config.yaml
n_layer: 23
d_model: 160
n_head: 2
n_kv_head: 2
head_dim: 64
d_mlp: 640
vocab_size: 2048
activation: "tanh_gelu"
norm: "layernorm"
norm_place: "pre"
norm_eps: 1e-05
positions: "rope"
rope_base: 10000.0
rope_fraction: 1.0
qk_norm: false
attn_scale: 0.125
bias: "all"
tie_embeddings: true
parallel_block: false
init: "normal"
init_std_qkv: 0.0197
init_std_o: 0.00291
init_std_up: 0.0197
init_std_down: 0.00291
init_out_by_depth: true
optimizer: "soap_variant"
lr: 0.00697
beta1: 0.95
beta2: 0.95
weight_decay: 0.022
lr_head: 0.00943
grad_clip: 1.0
warmup_steps: 200
schedule: "wsd"
decay_fraction: 0.555
decay_shape: "linear"
final_lr_fraction: 0.0
batch_tokens: 65536
seq_len: 128
doc_mask: true
train_tokens: 245100000
steps: 3740
dataset: "wikipedia_en"
Each number is 500 + 40 x the weight over its row's rms, rounded and kept within 0 to 999. Layers, rows and columns count from 0. Numbers have three digits each. The size before them is the row's rms in percent of the matrix's.

# layer 11 attention output, 160x128, rms 0.193, rows 43-159, columns 64-127
105:445539566444536488491571583416458561489492528553479494507523425467471506464534471490534484417499464521568468527516526532510467551489548549539430464573433547528496496499477513444465528519504518
094:523530482429476493522519437473510443468512506475535501502555513468508481486508523548488527514482512521612501513473447522473504533523543528377588495575527506532493462533540444563474498480480504
098:545527383522527486514566551481460518493520489503520441550498575537464506532514486452517456543516504548523517516568521537505406553486500444520498495504546444487585523518538529490518558499498466
101:502486532445507466558518430485532559532549571529500528494521495481435538445483471503543501492514542448466437546428466458522491451517470479460497448498484506490408500490450451578587440501502442
103:501544536457541514505453465560505597413488477476454510516576549458509515442507498511502524496479479518468476523451530553477474465440468479567494531524566512492511514435479487470552502504444523
087:469507514503522529477494572481515536562473445552508513533534450553520458449548475512526513541443507435571498559477539543461510499529480504514596518523471542517470525493482449538478499458515504
102:578508554566471513535460513474530512500581509506463447540482438595485467439518545517507465444518499530580506508438521563490531537456557476527516498506472545549482486522555521519533454473436502
095:418539482548471520525439503492462463464481462474463507505504478511444585505484479565474512478486505498516521532460523459551514482541465464505512518541478421521440505539417558507560448593533468
105:449511479460477511511488402458471500569511458505530459536483453546527498463506458524540511464515553502497546462469479504493475459452497527475463562553561499459443494472493586530460517516516520
110:539510512484484562469484512452478538488460506499413441499442519513539454449491504539477517490503569502518475531501506527530512445469451469504535443519535516536466545490451455512506402479527575
093:487541479559490455496462479521455513506488588510560466526468469513467550465485518462554499558516536446468491522544447529539509476519544532458514532485497530468518424467466537484514506468468477
085:527517518509469490557488536449516467459489474488566562508591556497522505440503519511550535461498481448495508519445561539527566529511487502526600532507561506494570510488511473516459481524480492
105:489471499523513567503591471437470478549528539527552477532513463566554485493535542504453493423444537441537462498519446547456494509514529478499472570513472529485497414554515498551516425573530499
095:460559481489509436528458525429564507478518480459514464515499493514474441550563516499462470535503486491438539469519523509492481526445533519518474483537550587488544510513508477495533556497499498
092:500479473553522439447562497503550475486489478499495589516532486584423544473485508573442539558512473473488440437533438478517587501481485426486453504488467485463514482562494457494560467533491496
103:519451431510553475495466589467522459469486460469517471479501538556513498524468478437444537464530458532516548498463498471503516477441493519516543459466485498463444455496491444510560463540447456
087:487442569544554475472502569456463494429465467525469477501451470436516520531434483460487464545495513437496572537564555571484478494445496472499511542590446471525503490475528480519515511465464549
108:490519480529506474483533493503525491487528520515458485455442457493564459471456510436579522476510510443476511510475500485562516551485462490485548561416525465526508439548374533507496456458489428
111:552519521477542468454532528519538468495486467461462514420489496534488476543491480498500416522523499464519540514500481464523490569437533528484521478480562494501527496527528526523508506525451453
087:511489539511493513551527480411530538411413472493544447532521419508560538460416496507461468522496491454496535525454531497479532518515487526431551519442508549551511465476555463518581537533439495
097:542485509513466456536403532557484545521454472531460496508474507505516508515462497519517462496464510457510448499534520553462467461509460490521507454527528510523498477509490516483511504548420580
092:548464492499493490500456431478513518536544464507484471488551483547448542535575459504553480447451444536521503493539489627475498553441520535442573514463583489550428489524536562490491495524455497
105:528518508542442448462493537466414512523454516534479493477517530521472524507521513529526525460541488584606494493431541504541462386461507493529515521527490581475477456536557492468444469512513523
097:516488491516448532498497490499536470467509446489514493471451554539548495513494476583612531462440504467478466495486443538487582492456509510563520489548545512545422492456543540526506510545479440
108:531474481508509448418442490523476465462479478510485476462467474533590547517467537497475470518539514439487530498448482503493446461518509465482559462473479484517498513452526467555520443565548525
087:449479539513556525523519530486545490533515542484532490483472429504519451426467470430453510486481513438463468525495546535515517503505485585574452523537496456475545482452598504513483453510522461
104:451533540408445538494493499511496547492483521441471527506512528456480552464537478481490514478507476484448525520509522467541525482525509494489548506516542521478504551412507484438482517512484512
103:528500513533513508470492483473459519500474605515521443518475442512518539516541480517511448486536518552506516434497483458547531523510594510518541503500492565476514506456430525464553461546453585
096:523523455522455474485491489510463485493517467483497515494481479419513528518513497474524477481562420527528511505461473533490510517527465569561554469535460537490505511525494545443556445479557493
098:476502486536473503631516520531463462506505606518492473536516584502506533495527537489518450448520443466506492546456514539498507516478500538508516542470494457466486494462474509548510477450490439
097:527521488457504472486533540512494518492458507445522524511524566502523521480476532488463477535432452384440473484584488513500496527418446558428538565475572474522506498501468472539539592481478482
127:484546477505427523558441549504524433513470522546472479457492496514575511529491527418418530504536547507521507511483549494436482504471478540488473523529488503607435511494568546497522481493540533
104:517553553474580492521607511545491522544517556429479521449494453504439557515490466490615474540458444515527484492491489524477524504564453444511566525498558524417530457543498495482463493489508427
104:521543527516488505461500483560506472505474494546559525456492599513487553446544482567493462521523559529450498536468438486464511494483513488508459534461427471549481475497499578516464547542490532
093:481504513498523474506487520432520484549560503497451493536421400525515561527507486475497465497547461512479496506493577519497469484550525441454526485438528533451519493461488509548485532471491428
109:494508478461484485518507530471504460544455530497459553470507562482467490511513552509497528577539521498531571486529548543402521529408479495544566544521541518488478532552474511491502533520507508
092:518478452458468472476482474496490483459436488467528511474549492512429509545523427527526490512431479518520499468529494528422526494515480557488502561424578473519491482495485465504516579483509505
102:411435519552485564529508521471514448526522512451577425553545452532426550468511476436611567507550489492526469469503555520499527516469553456539475551545505432461420468556489500500442491511458515
097:556522527467514469527446517501484536503470505502517481452442487574527511478531491484586445533550518509467485482398516497463477492486502493523433459468496484502490453494486512537538456474479506
101:540520516505465493468464508517517551444474434494518428569504627507482488442487519467499491513478532540507516522547481584471463506504462568524473447510491518569472451512464511530462508478481507
094:528555474527552478507511501514531490481497487509517495521473524429471475488546488552512532508505538525489551472469502557511440460513548468517484521498535512524485552448533519402535553530517540
088:500495476530501507488491498453537418508456501524471527526482489536541509484507512591493473479495503518454429477499562423526563508532602581501492454419498498499517482537536511461563545543482491
111:499561444518436501454539448436500493522454496465563527485510493509505493545511490473483435518469415475491527490472524490503515549498482489553476510513488470462515444443465568497466536500446462
096:496513555493550526484521468480511448502497552508459505511523491501521483472532484525519532474505517480559462511463561488517560521527481549513460456510492501549501557536536443525537478467462500
096:403523400546510487549473498489510546525453500460481477525475441500562480483525513472441455541465470472506500535448505507485486492516483441507461454508489480458493460545524540489470510534475493
103:542511488494498481488467444444486446458497517549512457521497545547572501484500547501465522526541494494491456465505459528567580520500522485509500506455520533491589560462506468432536476461472547
111:558444536541502506495450452529541469511481550402503459467536525575541509525506568501488467560460523523524512507457491491495511511472446464563501473487472475470478490459517466473509481506499475
096:495513478489512437551498503527488479495464542452573482513474525483493522494491432466490434444510567536575533578516532432557537501448544523499493476521467494531485553573549505477471528506463484
109:476537569453519507529474520469516519483489408457546489482456512457454469460495482425516504460487445495497430516527488473508441517513404503453491501520499502513466574566523528467476453481482453
089:510525469481462399527440548417478491539439517474445499512437536545544545499531536504551552527486559442465499564457498523512483444499592436512521484488427464481509579499526492524525479539493481
104:500471479527492502553500540503494463489441582407508520525509539574422553531573549470555514498446502512530463538524425526513486487541525524597462453469524524457545465468454508487526507488512539
101:446509515429467494500529426440490444526444506486441509528518498516580545432523554491514466536541476435441516478404416476533555491571450487454554538406491540503457511473511513466485504503493516
086:519486521540457537546487579508541490533499460512499456588576474405474488505494497486487464460486461564564516487513526589458443497549545613478475506480454497606495530532469521545444469507510517
089:444470510575495516500550516530428537511519555462512455445589414586519492497517470454493524507470524461497556556497486458477472441520573525502481560524516502537450476511526629521518503468531461
097:516513546540479482549573517403536536453499481482528459536446481493485477444535498465505491471511497543497439496475529536553526520539521464519472450534536501485462526473531489492528551468531541
102:468463505512437423494450571496495547511476441527563447488458523484487524482552549450478485512539500480540476561381469503518436454526491517460524522457456482546499451490470515498562445619463537
094:455506509499523430564532541491515504446460499509453477507450479557520576490511500527520455513527526520469515457488436522440474471481482546441529522516530470513470526503549538526530539479508486
100:472487528437513450470483503487505491551482501497509520519440500476448483478530463483521503463532510496528452524469508485525501476524479548486471530496487520568587476522478476438577546607470552
094:476511489565553482400490459510492483557468459539507523503493496537523476489533457504553531491441558447459423471466507471490526556492506452460530499489538496560497510468412473461488551496506468
107:434437497539571516518491513488511430521489483484413469529558465541552469446508495526540484483442481489540441539487508497476510475448528533490526435479493542510508531497539553516473479516506524
095:527475566561492481460483479529499414511465505515546479434479472487537556469523521431498445495430535501524482583446455488450552513573493496586490537526515476498424487525468464506560486524519486
098:559521489529543548556510469542550543459514561487538503495530510495457480440521418524467496586489506534544469488508512442496529515459501509536489566560517560496481464470536477512515455450480447
092:465479482483468469555526423459511457453503482510521465562524489504589474450496530483504468495553505517454506430430476481521537450575472493455558533473548533483548525460448507457484476526512526
102:415554505394521453521501527457517475510472422450538492520470512572539470440493417481526503417456478497493512607524553468534520465464514461502476460546531473500477533492543517528444547494490479
093:496461403526528504494527487486490507511565530457521435496429497494457460546515431515568515515512535501417511498424516470513458460556452518463511508472489487446472568545454564512543474499559494
101:541474510505489484504534540525490505484477541514597524506483456492517558435556538499473435513570484498536506513487517477511550528553480470500537493552568557483498470489509485527504526553488461
101:464465526447442530499430470483514529478418536411442483540449524462457456487483512495514536459520520501514509476526518488490438481523492511459612520524507504486511511498482583488563480511427531
100:478556482524496522537496584460530464456429500424484502445517568506530517516498527470544501540486526517492517536473482485546503542515470496544498529487555526519441570464488501499429508538467448
096:556524521520528476475431593456545508442449487551509487524537517456499462519411514500526474514471565527482479537592572492468496487518521489518485520572561519514491514485563426483493538466456526
110:486479536450583539553549444536499509477504499446503551445463483527547489461484499495463545490451551507556446507429488534462516536532471511474488433518525501527458491497555486547493443557488484
104:464469448574493473528462484478502499543502471512471481443534479495535526495491504474473491499568507424539480455514466502475528519433516490492462474461415458473529534495549475462493519481460538
111:430530424495501542486499556526464475497474511525528575461503512456517508550409506465524441487563495488475539461474525491491474535486533511488473530482484464486480466515491448521489621525528526
099:437450490526528442498494494456524431478442427525497470510541534478514445486502476532451530505466494509459512464506499418482486447447493517567495444456542452494452528445523510437507459526496414
099:565588522529484522457455487522559475480465495437485498473504507528512494443549548457480532450546507495574536557523503545495510522492494554518513584551503533552516504532489450551467461499481450
120:507485562476430463444441496468545501451448389496505524539426521538536497460556480522512483451518520569552467528461564446481501471491487431465556512571470537504460575481490531475525448544550538
109:522520476445468508527507483485494474503459509503469430545465476516516517505517500505547484418566572487433517480465531500521485521494567490479509485403556563494491531530527524488540492541469512
092:554481403509543511522535477498467585535555474507509551545423552575503497478504497492520482500461436471491525532457536526500466537511451453451487540457534482557473525492514510456529584519485450
102:524450474462495477544495483501543437476551502531460480515490444515466489447437472552531474467484514459502534477524465537555518408466543509527538404508516488472467526510465516480530503521504504
107:583481540513448449522529558454585465501469472493457459464488548529543437515443509508555462524495505483488557497530509468472469526469495484539534480453533502490522513524494536491504442487499504
100:458475480471489435473467548471542438465451465518421483462483568528466486512538512554485494447514452449514545544482503494477509538452541513476478510454484516515443496539505478499494482533496517
082:478472425488450526511481503547496463537542573406487463507540428447494497533479465466523485581543484461517486473520511490556545489530467442430509511500450512447520569566439519521508476521472561
087:533504539497523509543498428444471515497485498490504531489519502534489539498529525496566475499474429469510482439576542508498455495478453527465422472552561489502476532481538510456459517566449507
088:493490490510509434540468466527546473577574538500454441539524529472477547520428488492493427502482482516537479554519486476501467559500544559519468526548505558447453567508530506423593483539480489
102:542481537477499539513536499492505526470477559456528521530493489502566511583467476516547461571504550489433555481535455523482480548471524523462435495445449452463476507525513503504440489450516556
102:560469509565490516452459505475440419520507547410530540431505526543522545485452565449495513459423505518494503501488426506521473461532496487562481439523490404456482508482518519431558432533535483
099:566484518402454541482449494498504468470530502398538467528489537478402459456544491466522548466552470498514486473568492440462481537439436553490460499493528482512533475487494480542438552553441440
092:538529518457478502463496500508564492426526531457495553490489569524495536498470542488490485486524513504506506537468478512515474456452506467500467508469501516492499485498485517466500505450468510
097:453494447447489517523446494548460452453513417432515502522522497468465453572499480497453467487514492454504572511479454456497534502421517515482478539485517468537530496533548527496454537517474472
108:471501512495437456526438526418524523483512506528475490490469490514513560492501470469518515414528516514535531519489492586511474422474483476483423546514485412557461507541477492487501486558525509
103:455496513464430518447504488543498525563515530506511573488549512534530492513541421482493527489538474445433515522458548522563483536553535473481507551456440491499480506530500529514439543533472596
101:522528515487473552468459406424500575503453487493422530471483447477469496472470509499499474446506538507535494484467534574473482501489561520487488515543491534540456539468514513506445485585486517
103:455438529505534569492505427495577484493516537412432472541449467536551495571493481561580518492461507475489491455529470514496436508536540543469431462461408479554426496444473431521538495562507488
102:483509434508464480525523468485591515505535503518455502499536500437471464527448445504500424508525439474428505476565564591473456531509446520504482489526509518530478519497510533439503551481502482
097:480435481531493518484503530472415463407555523481505476467548604469489546513472501474530433490499431478500527432486493451497525536507530451499465499515397490509488532494485498488559478531462546
104:523577459545497529482449441554536454466509483481458542512564560504532595520512451543497485491465467497465449516500487468516559525467430550537579534513559510490493550517506454521510573495501459
100:506486488582511524506540510484488418473484508452488484493500546444457541546480528550535433532493531536524487521488447524439453563465502534528458492458534496491543496558519415445497493548529524
100:520480524461535449491460515479461505473465480502481483477504478470546515490555486423522450494519483495502463487508427509556470550509459575577490484463476519449482486475503484523538490540510565
119:552528529531494534442454556488460463486481528503501498461522472537560495510575500526509486525513515521468545522486547537499532497526540565526478478523463533492471536473546468481452514445469535
095:465509513409497464469508511537472503492534480499447448462589516497601523457459448461551524494496503447543533531502472503493496503576483526485483496532510435547509467465513471430438475536463507
097:459535480466518493534487488507511522470529481438425495499468570454509480549436511442509487544532486458472559502491467500471394528493493448475520444498513498557603562519480556487464530490479439
104:486506530511474561469490581569486525476475448546515466445503523567519515507513569408466442439503526489413497475460510498480490466559499461526533516500483480533448396495458573592496456513506511
086:578511517484452500536541552480486527537497464536450487540445530494523494488483458485654487457517512471560487476486500514534545517420456547481486459550488474590472461414449503563496498518520550
085:487476534443477453477513575497493550482505509511520461479549515513460431516417514505545499483559496503466509522546519458520469512438505528455516536533432451540568458517461517576511532472559478
105:521537553563508487547515514469493489564436543485470558504555493484581567497441505511477524418539533487515471514437540517427446533525521583488501499568505543521458468493511521480421527537477438
097:443418507526534525496416484475509484462483515460507442474458482580511506488509533480487505475441513527527474500466492470499496462464479508507513477528526508474482495518538486447531439564518488
098:604521497497489478500520482474518496538589512452465479548478494524457508568473529465557536521466530532498548455495491520528430500582507513470511590508477456493514515537508472466481572538512449
105:485548478490537546448454569480514399567544539413447465468517494435487476494514541482458485492467567500507544437450491464524461528518439474451509552575543521420487512522427518468473518499510485
097:531460501482559460534440497522539473493495470485484528443438493491446490497498375495532428507478494581485529497478499518493501462509515428475538506449506497495446467471506522518507467428466479
097:465511494496508466491520452439545478485522440491493477560532533435473488505540481514520523530535487477499543501511509424490523482551536468502477452532477517556431502573447489415501507466434493
095:523519540467445387495477447482599540530490456519425506535442472487493519546474460549511501466464457518517504456538579518502495494512518473477489533519494500537432448517488488488491460530558523
103:555531466493553507488546470473551477486485509476488435509465525556467547469471526539528429503554441523453524463469499497458518516526516447447479474471494491467565498561560492523527508477501492
099:466439469549446497552530479507496502440545522471533472518488520541440542517486500525566413439539536533449537502487399501546479536528573455522503439464534482534468464475529519489503544620488511
092:436480443506495495455554433485517520512526576484538563421482469535540526489514515416555469527539493432423457515463468567518562495489450549496539493459436438467558519466494453513513487456526519
104:459511504428499493552568463532511436532533517492543424456544521496520513548408416533553564470506523469464481437528488501515497486552518518425462440470489485480446525463489453493510575474484470
092:501507418478476493488572473458518476543541507444475483520469517461466503516573505516507459490541491460491444423484483446412545493489427540452466519535521479513531456513501453519452485487429506
098:529528502496555480548529472430500452567523453473496508527445498447480475468601455546543492472514460506446527548526484465476499597513490573486493553513436532540506477477509478472428462500544535
100:529427541536485449509432536512482417561489484506487491519492600478469449451534487517407492526480541542513514554559566530527557548500503474495548551517497502535539550499413489474474564492509469